Weights of a small transformer language model.
Architecture: LayerNorm before each block, learned positions, biases, untied embeddings.
Each number is 128 + 32 x the weight over its row's rms, rounded and kept within 0 to 255. Layers, rows and columns count from 0. The size above them is the row's rms in percent of the matrix's.

# layer 4 attention output (transposed), 128x128, rms 0.189, rows 22-42, columns 0-63
size [ 64  76  58  42  63  41  59  52  47  48 135 141 129 145 125 124 117 131 162 128 117]
[[115  57 117  96 132 140 111  82 124 141 161  89 177  75 158 147 139 141 153 139  87  98 102 150 135 140 156  86 121 162 174 111 162 129 127 120 113 127 150  93  91  58 107 157 132 103 125 121 142 109 104  60 162 113 123 180  81 121 159  86 137 152 137  93]
 [127  75 104  70 163 149 148 104 197 176 133 137 131 125 171 144 164 129 119 112 161 166  28 117 115 129 149 118 147 132 134 158  87 113 138 105 146  82 105 116 145 126 155 142 204 146 146 132 166 144 144  53 137 149  70 149  99 181 115 100 148 151  80 102]
 [126 174 148 100 131 158 106 114 128  87 135  67 106 111 116 106  85 147 118 120 102  83 139 120 109 178 117  89 135 141 123 146 154 110  91  86 135 195 168 142 208 103  53 118 184 128 183 120 129 122 152 196 178 140 174 111 193 139 102 117 110  95 206 188]
 [144 136  96 128 129  88  60 143 140  98 137  65 110 111 147 167 117 122 159 127 121 139 112 109  93 204 162 109 144 160 178 138 103 133 128 112  99 116 127 128 170  94 127 149 135  99 155 103 175 144 147 178 166  84 125  46 165 141 114 126  68 152 177 109]
 [115 114  95 153 133 132 163 161 132  89 130 157 127 130 184 134 134 145 132 138 157 202 128 112 104 132 130 160  46 151 102 196 101 153 133  82 218 117 106 134 202 122 143 177 122 158 139  94 163 144  90  99 166 140 146 112  96 136 129 143  70 145 106  74]
 [178 130 120 127  96 162 136 149 148 122 117 136 159 125  83  80 130  98 163  90 167 166  86  66 113 172  71 117  94 161  52 141  69 131 142 117 151 147 137 123 212 114 158 149 160 125 176 164 117 128 156  96 191  96  99 136 139 144 135 124 138 125 127 162]
 [148 147 141 157 149 118 130 100 137 162 122 136 126 141  74  46 157 121 122 112 168  94  89 101 129  91 119 137 185  96  87 153 117 140 135 172  56 104 130 139 121 141 129 100 163 118 129 148  95 124 214 148  64 126 102 109 130 129 157 114 214  97  87 179]
 [155 103 102  96 138 151 160  81 188 141 139 109 121 137 159 119 108  95 158 162 160 175  50 103  72 181 166 104 161 115 102 125  64 141 136 128 176 165 124 143 209 131 103  81 160 146 178 155 144 135 104 144 141 126  44 152 143 156 141 104 126  73 133  84]
 [121 127  79  90 135 149 195  61 173 148  97 125 152 111 185 118 203 132 127 123 160 154  76  73  91 159 110 149  78 148 105 173  89 106 164  57 157 126 125 100 200 141  90 144 171 142 145 123 173 123 135 122 152 121 164 168 134 176 131 101  96 112 122 116]
 [128  84 131 131 159  88 169 106 127 155 124 121  71 102 106 129 124 163 134 152 130  94  83 103 153 104 152 109 183  81 174 154 139 119 139 116  78 155 154  98 155 134 143 139 156 135 139 150 147 141 136  92 150 150 125 130 100 128 146  52 172  68 105 127]
 [123  95 179  99 138 117 151 149 146 121 157  47 156  98 164 109 103 136 144 120 120 191 147 104 127 124 119 131 103 116 152  87 118 147  81  94 115 118 160  98 166 213 137 176 161 166 160  89  79 115 127 143 146 140 142 100 141 116 102 121 121  94  84 185]
 [135 104 167 118 126 176   0  69 141 129 113 155 156 138 126 124 121 143 141 176 132 166 146 141 142 120 114  98 151 112  40  96 122 165 136 128  97 133 118 149 137 142 135 142 107 125  86 129  86 125 115  77  76 173 120 128 114 124 112 160 107 186 115 128]
 [122 169 120 143 146 117 148 103 140 150 127 124 102 133 111 156 166 121 107 138 115  75  76 133 126 106 160 201 123 150 138 192 137 120 201 166 125 135 107 134 101  91 119 114  53 150  88 166 197 127 126 168 144 124 122 130 120 137 148 181 129 109 200 103]
 [132 116 188  97 130 126 100  89 115 105 170  46 158 122 139  95 101 125 122 127 117 186 169 145 129 186 112  50 100 119 117  64 111 131  41 125 110 104 158  93 171 155 118 142 153 155 164 117  97 127 144 140 119 139 108 119 148 104  98  85 127  90  99 163]
 [143 146  96 130 128 128 135  78 136 150 168 139 118 140  83 175 142 158 126 134 121 129 157  12 111 169 100 106 123 135 132 200 141 159 192 118 123 120 128 136  78  80 110 134 122 122  86 133 170 107 115 181 124  68 115  98 120 164 138 128 129 156 145 172]
 [105 135 108 127  82 104 190 147 117 129 191 153 127 124 158  98 162 144 118 129 134 103 106 124 124 102 154 254 120  98 131 126  82  93  91 120 122 117 159 158  95 139 161 135 182  90 166 107 107 121 127 119 135 118 160 108 209 114 113 132 132 121  88 101]
 [145 113 191 129 126 127  50 153 133 102 163 152  78 117 127 105  76 127 138 136 156 178  99 109 106 123 121 190 122 130  31  83  94 110 131  96 118 120 163 197 107 131 157 187 240 136 158 119 116 106 154 127 111 107 143 112 146 114 106 140 168 114 111 142]
 [125 154 134 130 109 166 109 188 119 117 100 191 109 136 117 156 108 118 120 118 112 122  93  67 136 122 128 172 115 131 136 155 124  96 169 118 141 158  96 195  68  43 142 158 112 126 187 139 156  75 148 164 177  76 108 139 181 130 118 159 191 115 197 121]
 [101 165 141 121 145  97 220  72 129 147 186  77 162 130 141 107 143 129 111 135  99 106 121 150 125 135 157 120  90 140 118 164 155 131 127 137 127 122 173  45 194 119 119 122 108 178 148 140 170 162 130 151 196 139 106 141 159 135 160  68 102  73 129 123]
 [102 115 119 125 122 144 253 130 148 125 214  64 148 116 143 113 109 154 129 150 126 170 153  63 161 136  97 129 118 114 161 100 147 135  66  80 105 104 164 113 138 185 142 164 189 132 155  91  91 126 132 117 125 120 141  83 142 128 121  92 109 122  67 155]
 [126 122 150 108 122 105  83 193 146 128  49  84 115 106 138 138 153  93 100 164 112 130  95 219 145 106 176 133 157 145 192 124 194 136 139 141 107 134  86 134 182 192 153 101  35 121 133 129 122 120 132  91 182 177  95 190 130 102 136 103 108 157 145 118]]
# layer 4 attention value, 128x128, rms 0.135, rows 23-42, columns 0-63
size [ 79  68  61  71  54  61  64  59  60 133 138 133 148 125 122 112 125 155 130 107]
[[109 191 147 132 110 146 128 113  85 118  87 111 166 160  92  91 126 127 147 116 112 102 181 113 120 176 145 101 136 154  87 136 131  56 135 112 108 147 108 172  83 138 128  68  67 149 169 112 109  74 121 142 133  75 184 131 122 104 155  81 100  86 163 146]
 [ 78 106  84 116 107 113 151 132 182 198 123 153 145 125 208 131 195  90 159  42 135 105 115 145 115  99  92  91 174 147 190  73 142 100 172 154 118 116 126 105 130 110 138 178 117 126  92 137 108 188 143  61 114 129  95 136 124 124  98 184 148 113 104 104]
 [ 84 145 110 153 152 152 178 108 150 150 151 177 109 191 116 128 228 112 125 110 181  86 155 177 134 102  44 109 123 110 126 116 120  54 144 147 110 132 131 125 119 131  95 118 108 153 107 140 147  73 109  92 144 121 146 137 126 120 110 143 150  85 156 217]
 [111  85 133 125 140 196 117 118  90 144 171  88 154 187 117 144 137 150 113 112 128  83 181 191 120 145 141 109 186 106 113  67 124  94 178 156 157 125  85 117  79 132 140 112 133  96 148 137 176 118 104 110  93  95 118 156 181 171  52 137 143 135 136 171]
 [ 82 136 120 114 169 114 114 137 183 119 120 123 108 116 127 152 135 158 107 180  83 135 166 176 156 121 178 132 189 170 148  91 122  85 147 118 112 114  71 119  65 156 141 192 121 174  78 114 196 143 144 157  72  99  93  80 107  72  76 124 117 170 140 117]
 [126 103 154 154 111 140  65 136 195 145 113 141 121 109  91 140  92 128 111 128 113 180 107  62 161  50  84 142  63 161 184 141 116  95  95 102 100 140 227 148 140 150 126 133  83 139 112 129 143 120 116 141 203  85 109 140  92 135 135 138  84 130 128 144]
 [114 165 105 138 118 192  79 133  41  85 118 146 164 133 109 129 129 153  75  97 139  91 159 155 168 116 139 137 145 173 104 100 167  40 153 113 126 120 134 127  95 152 145 140 143 130 119 117 145 150 150  72 156 121 229  82 103  84 120 138 139 161 102 202]
 [105 131 163 145 130 150  39 155 135 145 117 131 165 178 106 122 114 114 121  63  69 109 163 106 156 144 148 107 215 156  96  87 166  32 113 134 118 120 123 122 110 151 129 123  88 111 148 120 136 200 129 145 180 105  76 110 117 126  94 119 118  83 143 170]
 [126 255 122 137 141 160 113 109 129 109 128 167 137 162 104 118 129 144 114  53 145 151 146 122  87 160  96 155  99 162 118  92 170 116 133 127 120 126 100 134 134 154 154  98 136 150 151 131 111 162 112 185  63 114 114  90 143 110 129 157 109 182  89 129]
 [144 100 162 154 171 194 134 123 121 140 105 177  81 111 204 123 139 126 100 110 161  60 125  87 146 125 154 116 108 157 110 145 145 112 156 158 138 136 134 103  75  32 154 106  81 145  69 154 144 136 114  87  66 148 168 161  87 152 108 115 131 165 146 132]
 [143 134 112  85 150  53 187 141 170 127 112  87 123 109 122 125 101 132 110 121 101 113  92 124 119 105 175 128 132  82 190 176 128 127 162 115 111 126 112  79 107 133 155 137 109 127 143 127 181 154 148 189 151 130 157 155  68 132 153 107 182  97 111 150]
 [ 74 133 105  75 126 128  80 102 122  89 156 137 178 141 113 146  61 116 130 149 122 180 162 160 165 141  99 131 139 109 103  68 118 215  94 100 102 122 103 143 153 226 169 177 155  94 163 117  88 152 142  93  66  70 125 105 158 145 121 102  86  98 134 113]
 [170  88 158 166 140 147 167 152 154 143 120 195  92 104 158 115 131 171  92 113 137  78 110  96 162 160 146 137 149 163 115 168 179 107 170 141  87 136 137  96  71  65 130 116  74 142  94 134 148 122 133 117 107 154 155 167 137 150  91 157 146 161 100 179]
 [ 97 137 105 141  89 148 154 173 144 192 109 124 177  89 148 130 130 116 134 138 124 114 136 255 146 135 107 127 101  88 113  78  87 175 102 125 104 132 128 166 155 111  91 113 124 194 194 124  92 118 125 126 208  99 108  92 102 171 164 173  79  81 125  78]
 [188 150 162 140 124 175 107 108  70 136 105 153 112 148 115 119 146 131 135 124 172 185 133  95 172 106 125  54 185 169 100 134 146  71 121 149 128 127 147 117 145 144 137 126  91 118 122 128  42 114 148 119 124 131 109 167 117 124 112  99 106 154 151 122]
 [153 132 131 134 146 117 213 127 117 154  89 115 101 108 138 106 137 115 137 108 156 102 159 167 145 158 182  84 168 202 170 155  99  79 147 172 129 128 151 116 113 108 114 181  73 211  94 149 180  95 164 113  80 135 173 152 153  89 108 125 129 146 104 113]
 [ 77 102  84 136  88 117 125  97  90 156 105  61 148 132 155 143 111  99 185 145 118 154 137 186 170 119  90 156 164 154 108  65 120 199  99 135 126 120 162 134 183 171 104 176 134 152 104 124 102  72 189  89  71  68 129  80 112 129 134 145  72 117 117 134]
 [142 153 112 123 168 175 108 132 161 163 137 203 140  97 112 108 151 178 100  99 135 171 126 132 172 169 127 129 114 178 136 104 135 111 116 135  96 136 152 140  91  99 195  44 145 118  95 132  77 147  68  49  92 151  71 108 157 130  96  96 106 122 136 177]
 [135 119 166 169 184 140 110 136  90 178  94 156 106  78 150 118 141 116 101 147 185  76 123 156  92 117 171 131  99 140 159 153 113  81 144 165 121 124 149 157 116  24 135  68  77 162  57 152  95 128  91 118 146 199 122 135 107 154 103 114 131 196 133 115]
 [148 128 123  93 135 139  99  96 119 111 175 170 105 144 139 122  81 134 102 127 127 107 143  80  75 166  82 153 104  11 124 173 134 202 153  79 181 130 132 107 139 170 143 127 171  94  71 120 177 104 118 141  42 145  80  88 111 146 152 127 135 111 155 114]]
# layer 4 attention query, 128x128, rms 0.122, rows 32-63, columns 0-63
size [ 98 100  97 104  91  98  99 104  91  89 106  89 108 123  90 109 100  90  94  93  95  89  85  95  87  92 104  95  87  94  95 117]
[[130 132 179  91 110 135  57 141 130  94 124 137 138  83 155 104 149  85 146 153  94 116 130 109 174  70 125 140 196 116 140 190 146 189  98 120 109  89 157 105  97  79 116 129 112 194 166 120 108 161 151 147  59 108  78 157 119 156 130 114 100  86 155 150]
 [130 114 199 134  93 144  98 158 145 120  92  98 136 145 149  80 130 145 160 145  87 115 136 107 143 115 128  88 168 113 188 130 149 132  92  80 107  61 169 117 134 141 116 163  49 155 147  99 105 158 140 130 143  87 124 195 138 180 173 108 215 113 171 143]
 [119 147  44 114 159 138 113 121  83 129 132 173 141 164  97 158  95 113  64 185 127 135 131 164 146  91 131 161 118 115 126 213 118 132 123 118 171 162  58 128 100 154 151 112 162 154 153 149 156 137  80  92 171 202 158  56 137 120  94 151  86 142 133  69]
 [122  90  78 120 157 157 116 131  91  99 141 147 175 170  90 160 134 118 111 102 136 127  94 155 137 103 116 168  81 100  76 122 120 142 167 151 168 130 132 195 139 123 154 121 167 116 156 131 135  86 135  89 166 147  89 118  90 114 128 171 113 168 125 122]
 [155 113 143 175  23  89 128 145 157  94 111 143 147  79 137 104  84 130 170 173 108 121 111  90 121 121  95 140 173 112 155 113 192 185 140 108  74 104 157 162 108 110 119 214 101 168 169 135 113  90 218 161 111 127 160 159 120 133 181 146 128 120 140 172]
 [147 125 155 134 175 106 139 118 130 164  90  86 153  96 161 171 180 150  61 150 145 114  82 151 112 139 190 164 106  90  87 126 133 105 122 135 162 201 137  84 112 130 150 166 112 173 121 138 133 154  84 112 117 167 126  68 152  93 100 139  72 173  50 124]
 [141 131 150 134 151 122 154 117 108 138 107 151 147 103 153 158 176 130  75 102 111  95  84 139 119 123 182 165 138 133 141 184 124  88  72 124 150 197 144 116 127 142 161 107  97 132  94 164 121 165 117  98  90 181  80 105 124 160 167 123  41  78 118 140]
 [132 171  90 105 133 126 128 112 150 138 159 121 132 108 145 104 141 113 111  90 140 101 154 131  93 132 145  82  94  84 177  76 146 187 164 183  89  86 126 144 147  90 123 113 124  89 141  60 127 153 170 142 146  76 105 211 124 183 180  99 121 128 158 201]
 [133 169 115  68 154 113 142  72 100 124  84 113  96 147  99 161 142 132  79 122 120 109 114 165 132 113 188 176 168 111 145  91 105 167 181 165 133 165 103 146 124 131 112 161 114 187 113 148 159 117 144  99  94 223 106 180 151  83  81  87  88 147 104  53]
 [127 146 147 149 147  91  58 130 145  86  53 119 185 124  76 133 145 132 193 122 117 140 101 139 123  85  88 175 149 118  63 110 124  87 138 100 138 124 141 155 117 143  92 191 108 140 146 127 140  63 169 185 174  69 138 109  89 160 120 200 138  85 130 167]
 [142 131 140  94 136 164 125  80 133 191 120 206 110 150 158 204 209 105  92 177 143 122 105 132 161 154  87 108  96 125 157 142 157 121 147 101 110 172  78  98 114 162 174  91 135 128 112 120 132 106  84 140 150 130 143 101  85  72  94 121  99 169 141 131]
 [163 146  97 192 121 100 140 106 187 102 103  81 166 155  88 132 138  69 127 123 156 103 158 145 124  70 126  95  71 156 134 106 134 126  98 135  86 100 135 179 111  98 131 150 113  83 112 105 131 118 138 104 128 138  76 110 176  94 172 113 212 133 165 144]
 [109 114 122 194 105 142 146 157 156  78 125 124 101 105 134 122 188 149 207 100  85 129 125 116  84  96 159 156 183 130  88 175 138 101 118 127 105 112 137 108 102 158 122 151  52 151 134 161 128 177 197 125 181 164 142 119 181 117 201 131 195 136 161 106]
 [102 131 102 129  92 142 116 151 112  89 143 132 202 143 130 125 116 130 194  98  61 132 172 109  89 138 134 101 186 167 125 164 134 145  91 102 107 115 141 144 117 156 148 146  65 175 159 147 146 223 166 131 132 120 104 186 137 140 167 133 205 155 153 125]
 [123 128 147 130 184 153 102 115 111 130 126 146 187 159 108 156 124 109  76 140 144 143 128 116 130  99 145  89  98 110 144 163 145 172  98 154 151 204 149 160 102 120 185 113  56 206 104 118 149 146  57 105 136 197 112  78 177 128  65 128 113 147  48 119]
 [108 131 125 124  67 151 127 135 108  86 165 164 200  93 151 107 111 147 139  99  89 158 186 110  92 132  78 146 183 109 137 130 107 156  75 130  70 123 143 116 115 123 134 119  82 119 167 119 144 136 200 111 116 116 104 199 152 172 189 110 110 126 165 161]
 [126 171 153 176  72 152 117 148 137 127 121 119 133 161 149  75 135 146 153  75  50 149 159 137 168 117 109  96 107 143 137 138 140 160 126 134 121  42 159 158 116 110 113 131 126  97 201  94 125 117 131 169 111  97 145 177 120 142 149 136 171  84 213 142]
 [110 143 102 100 186  99 137  67 118  65 116  92  29 165 109 135 107 127 139 103 121 113  98 124  69 130 144 147  98 141  93 123 108 116 158 132  81 128  85 100 104 149  78 104 154 123 137 113 118 127 100 118 178  81 227 101 154 140 113 114 157 162 112  75]
 [135  94 124  60 128 100 133 129 147 106  58 151 125  82 159 147 117 152 109 145 167  59 140 158 108 108 117 141 190 130 173 131  88 113 154 158  91 153 106 117  83 178 152 124 135 112 125 131 161  62 181 137  72 143 131 154 130 136 125 126 125 105 128  76]
 [ 97 159  58  72 135 162 134  77  81 146 147 181 118 134 107 146  59  98  87 132 211 151 112 143 169  51 125  94 120 135 180  88  94 138 142 169 117 129 120 217  84 102 144 105 100 105 150 108 115 132 114 105 130 133 190 122 124 121  68 131 101 125  89 152]
 [ 57 149 123 137 120 144 148  86  65 222 144 150  93 113 137 133 101 171 126 103 142 113 157 110 151 126 174 128 130 111  75  73 135 181 146 162 114 126  84 100 146 143  95 120 168  74 125 157 155 111 140  78 169 124  92  89 138 142 121 115  64 125 155 113]
 [166 125 189 125  94  92 122 122 147  83 168  95 116  78  96  76  94 180 101 140 106 105 150  78 137 188 181 149 187 188  81 126 116  55  81 135 134 124 157  79  91 135 150 134  86 128 134 115 145  65 150 139 158 133  62 167 140 131 180  80  89  91 212 114]
 [128  96 173 148 139  78 128 189  96 149 217 138 137 143 169 136 155 114 135 163 130 111 164  73 139 197 116 139 114 147 150 114 104 154 127 126 151  91 184 148 111  96 111  89 116 227 145 146  92 131  96 128 153 113 156 100 183 145 116 167 119 108 122  82]
 [159 143 187 142 133 129  67 117  96 122 126 149 113 153 129 117  99 116  85 154 125 141  59 112 125  65 113 123 147  95  78 129 149 156 184 140 139 139 115 139 159  95 116 147 172  96 152 115 149  72 123 119 119 153 127  96 157 166 124 146  44  86 113 143]
 [149 126 147 158 127 130  40 154 101 142 128 154 116 189  79  99  96 111 172 114  96 107 169 118 141  68  62  96 120 105 127 128 117 133 124 117 136  93 151 186  75 112 106 171 129 155 179 103 146  52 162 147 102  79 140 148 140 120  97 137 139 167 127 100]
 [104 135 121 158 133 105 134 133 125 188 158  89 151 110 107 127 140 147 107 108 130 162  96 137 130 108 139 122 133 103  47 165 168  97 119 135 134 143  99 155 222 139 141 120 195 169 122 125 108 114 100 165 130 132 122 165  71 174 170 187  92  75  41 173]
 [159  72 149 198 124 109 112 141 129 159  97 119 123 102 135  78 108 163 131 167 154 164 159 102 134 124 126 144 157 131 203 104 109  65 114 150 143 105 116 170 135 133 138 145  96 114 108 103 168 140 143  80 110 153 131 148 169 161 156 114 151 111 123 126]
 [138 124 147 151 113 105 197 154 125 113 165  90 156 112 148 102 110 133 112  69 131  91 118 115 151 154 154  95 136 134  79 185 108 102  46 119 116 122 210 103 196  99 117 118  96 116 126 128  74 212 159  87 111 118 116 135 126 121 224 113 155 169 162 157]
 [147 115  92 111 149 121 106 131  63 154 131 120  96 136 166 154 157 157  80  90 144  81  83 161  92 116 152 145  80  94 178 111  97 126 171 125 196 136 112 183 149 120 148 131  97 102 101 125 112 155 127 151 204 188 124  58 103 150 150 100 109 117  87 141]
 [162 122 138 132 161 114  83 107  74 141 106 169  59 123 178 130 174 186  92 153 160 145 108 181 156 163 120 117  91  90 107 103  45  67 168 144 158 161 105 131 108 123 141 152 147  96 164 135 123 125 160 126 135 166 124 122 124 183 130 116  71 170  71 124]
 [158 151 101  92 158 113  82 146 128 154 125 152  91  11 140  99 102 121 133  86 155 167 110 139 114 142 127 135  86 133 100 119 136 157  88 138  97 131 188 142 110 137 133 169 110 109 123 100 145 127 163 133  60 186 126  76 166 131 223 120 161 139  95 142]
 [156 143  61  70 147 108 135 102 123  91  83 108 105 141  88 161  68 146 100 209 154  95 110 156 112 105 117 155 143 111  97  95  88 101 168 149  96 127  69 163 112 140 128 157 154  65 129 110 110 119 125 114  82 136 177  93 125  88  96 128 116 153  86 126]]
# layer 4 attention key, 128x128, rms 0.114, rows 32-63, columns 0-63
size [ 89  98  94  95  91 100 101 120  93  86 100 103 118 111  90  95 100  93  93 117  87  94  90 102  91  88 100  90  93  94 103 102]
[[126  93 140 169 135 112 175 125 107 148 139 145 156 160 123 149 105 103 105 162 159 133 130 131 137 159 129 104 145 155 142 131  86  81 160 235 111 125 130 145 156 135 150 146 124 107  99   0 117 120 106 105 175 120 161 116 122 119 130 129 129 132  79 123]
 [139 106  99 119 138 135 144 128 115 143 156 152 129 144 107 130 104  71 127 143 157 149 143 128 164 161 132 124 133 148 132 125  93 130 159 255 125 126 132 166 129 111 131 131 132 121 109   0 146 122 124 130 110 135 130 127 139 126 126 148 141 104 120 113]
 [102 130 152 130  96 130 101 158 120 103 114 121 140 106 138 123 119 151 151 105 111 135 116 114 116 144 115 125 142 121 117 104 165 114  97  25 128  54 162 157 106 126 132 147  87 156 126 255 116 124 132 144 118 104 114 149 130  97 150  95 119 136 135 155]
 [139 127  67 118 144 128 124 171 111 127 120 122 111 112 138 111 105 187 144 148 109 133 115 111 136 130 135 113 132 126 140 147 160 103 100  20 143 143  81 116 104 135 112 124 162 153 130 255  97 164 109 145  97 150 165 136 148 103 137 107 138 110 157 111]
 [ 98 116 150 115 119 132 141 156 138 144 137 134 131 140 127 116 113 129 153 140 134 123 160 124 145 137 136 137 120 149 137 136  39  95 155 205 125  71 151 103 132 115 156  83 144 105 120   0 143 153 125 134 150 154  96 165 148 150 146 126 141 113 139 144]
 [120 115 109 148  95 122 133 152 109  99 103 149 112 139 105 119 144 179 151 139  86 144 127 143 108 120 103 125 141 154 104 120 148 145  95  23 138 118  89 153 123 152  98 105 127 163 168 255 140 115 159 127 124 133 122  99 117  92 132 135 129 108 176 118]
 [119 120  95 158 124 132 137 167 120  97 115 111 155 163 118 122  92 165 180 139 107 141 135 135  89 130 108 126 126 110 101 144 135 115  97  27 156  22 100 146 137 152 117 139 100 177 163 254 135 112 127 149 145 110 167 154  98 106 113 135 118 161 154 105]
 [127 127 128  96 144 117  93  96 116 148 120 111  93 131 129 197 101 110 100 140 163 125 130 144 138 110 118 154 107 138 136 117  93 128 162 221 133 255 114 105 125 108 123 141 180 110  92  45 127 115  98 136 124 159 141 107 129 132 112 125 114 119  70 125]
 [127 110  96 139 106 126 134 149 137 111  82 132 154 135 154 138 142 149 130 155 102 132 119 124 113 117 112  93  95 132 129 118 178 129 105  44 150 155 107 122 110 139 119 109 109 134 137 255 121 126 116 115 150 118 141 114 114 111 137 106 158 114 159 148]
 [136 103 145 111 106 142 155 128 132 200 189  97  96 127 142  68 111 111 117 110 101 140 113  96 135 211 142  93 117 136 138 141 138 118 181 175 145   0 122 122 142  98 132 101 116 122 135  37 115 168 106 119 118 100 100 168 140 144 110 113 109 148 135 121]
 [ 87 121 127 153 130 106 109 163 122  93 108  92 166 129 133 104 145 176 151 124  87 112 121 118 131 129 132 147 153 133  88 126 135 133 119  20 121 103 155 148 138 135 102 173 139 172 131 255 128 142 130 113 148 134 127 146 135 131 152 130 148 128 127 136]
 [109 116 105  78 139 149  66 111 112 125 140 152  85 143  95 166 124 125  79 130 155 140 133 116 127 126 109 149 133 103 162 129  91 147 142 237 105 255 128 113 111 116 129 121 164 125 118  27 139 132 134 129 129 130 167 134 114 141 112 102  96 135  95 109]
 [139 140 162 148 105 126 147 186 131 135 140 143 138 149 133 106 117 135 163 125 103 124 168 137 129 143 116 126 155 133 119 123 122 124 121 137 136   0 133 112 142 107 129 121  88 111 135  68 147 114 134 147 130 121 117 174 114 143 131 130 144 113 168 128]
 [140 124 141 156 110 122 174 164 142 143 143 136  91 139 134 100 149 115 147 143 107 136 120 127 139 128 119 133 131 133 145 101 110 119 139 204 126   0 124 126 144 111 143 109  71 154 135   0 110 128 147 146 172 124 125 171 125 129 141 127 129 112 125  93]
 [136 109 105 130  92 120 125 161 103 110  68  90 127 142 107 135 126 129 117 145 110 122  86 111 120 125 135 115 105 125 129 122 154 125  93  37 124 192 102 135 114 154  92 159 142 148 146 255 123 117 150 116 113  88 136 134 119  84 151 119 147  96 150 107]
 [114 124 130 141 110 130 134 136 136 156 154 124  89 113 129 122 130 107 146 133 158 112 129 114 120 132 156 123 111 140 130 127  79 118 162 242 111 163 126 123 133 100 117 132 155 119 128   0 106 137 113 134 149 128 142 136 109 125 117 169 132 122  89 121]
 [129 134 118 100 156 122 109  72 122 159 146 134 117 127 128 129 127  81  92 134 180 125 133 132 120 132 152 118 128 120 161 132  85 118 154 250 113 197 105 128 136  98 132 114 118 153  88   0 136 122 130 105 109 133 119 131 148 134 141 133 128 117 102 146]
 [158 134 131 141 108 118  96 159 156 202  65 145 133  95 143 113 137 158 127 104 127 130  63 131 126 127 144 130  91 126 155  72 196 144  82  91 154 225 149 133 148 123  89 123 140 173 101 255 171 108 122 129 121 134  68  96 119 117 120  89 131 124 157 137]
 [143  89 162 158 125 154 137 155 107 100  86 101 147 132  87 146 120 122 125 139 104 131 120 136 125 102 104 133 138 141  97 110 156 157 108  29 121 191 156 122 141 112 136 125 130 132 145 255 120 160 121 146 160 107  90 110 142 104 114 113 120 154 171 155]
 [133 116 119 134 140 110 121 104 149 120  69 115 130 122 113 174 141 116  88 129 130 100 103 118 131 139 149 136 102 130 114 122 151 126 127 129 108 255 103 103 127 122 126 140 210 113 109 157 117 114 135 112 121 131 127 102 113  89 141  99  85 130 117 113]
 [136 108 139 169 136 126 141 141 137  69  95 115 153 139 102 112 137 160 141 144  71 144  82 145 107 147 112 116 128 143 138 116 189 119 114  23 159  56 145 105  80 119 122 126 108 138 137 251 114 143 118 168  95 106 100 151 107  91 120 158 182 125 153 135]
 [ 99  96 152 129 153 145  93  78 127 141 122 148 122 130 155 175 136  78 130 125 186 104 150 125  95 116  94 122  90  99 186 146 106 156 145 215  99 239 125 124 141  99 142 120 146 135 134  11 130 163 108 124 107 111 143  85 108 159 112 148 125 122  63 126]
 [117 148 131 124 126 149 152 112 142 114 104 146 146 105 125 118 105 102 119 113 138 149 166 127 101 105 151 146 128 132 120 166 133 102 124 182 119  16 137 133 123 147 138 154  91  78 142   0 119 151 117 107 121  90  86 126  88 157 154 109 162 126 101 156]
 [134 141  84  95 143 130 139 103 123 127 112 127 151 152 147 160 119 174  99 124 177 145 161 151 123 141 155 165 115 119 143 128 144  88 111  90 131 255 113  98 105 131 140 104 148 161 123 247 118 112  99 105 125 130 119 100 118  95 135 136 122 132 104 106]
 [139 137  94 116 155 135 145  90 153 169 163 124 109 131 110 144  94  94  89 148 171 164 106 100 132 120 158 127 122 143 147 144 101 149 154 238 126 188 100 108 122 105 157 105 116  99  68   0  93 167 119  87 121 148 114 135 131 139 148 110 131  84  79 148]
 [102 134 115 119 156 110 142 131 109 142 113 154  85 115 165 101 102 168  95 135 125 154 106 122 161 121 107 150 116 123 166 106  97 135 142  28 107 251 134 114 120  95 119 139 157 114 157 220 120 148 111 115 126 112 150  53 165 100 152  98  98 146 129 148]
 [143 120 108 108 150 134 141  78 153 128 141 120 108 129 106 191 114  69  99 120 155 118 155 166 113 125 125 118 130 117  96 145 106 137 138 231 112 255 141 122 136 112 128 121 114 128 136   3 110 118 138 135  89 147 126 106 129 112 113 139 117 116 109 139]
 [ 86 129 152 102 118 133 111  94 151 147 119 133  94 142 123 146 154  59 128 153 154 122 171 104 118 157 109 151  97 119 154 104 111 164 146 224  85 147 114 132 137 140 134 140 162  87 135   0 159 109 140 162 143 142 136 136 145 113  68 123 101 118  78 135]
 [145 132 102 127 138 143 121 139 126 103  66 102 157 121 103 152 136 126  90 160 118 129 120 127 137 118 135 147 137 123  93 137 185 130 105  91 107 255  80 130 123 139 115 136 183 159 155 251 136  86 105 139 100 116 116 134 158  97  90 170 112 112 149 144]
 [122 149  96 147 135 119 143 142 153 109 139 127 180 145 106 117 138 162 127 133  89 107 104 136  93 119 164 147 167 132 113 114 179 143  79  41  80 149 108 153 123 140 126 101 123 119 131 255 127 100 122 122 134 103  92 113 143  98 132 143  95 111 105 123]
 [148 108 133 144 130 131 132  81 151  98 101 135 124 180 102 207 132 102  70 154 132 110 120 125 157 104 116 146 180 117 147 109 101 121 114 146 112 255 106 127 127 114 137 108 179 155 124 152 140  92 116 125 167 115 122 117 118  95 120 120  70 129 137 112]
 [111 127 130 143 131 138  97 134 122 140 124 144 104 125 133 127 151 149 107 128 104 148 107 143 137 126 112 143 119 125 112 117 159 143 107  59 145 255 123 109 127 122  99 108 153 120 136 255 157  95 137 143 150 119 132 137 134 128 111 130 111 120 133 118]]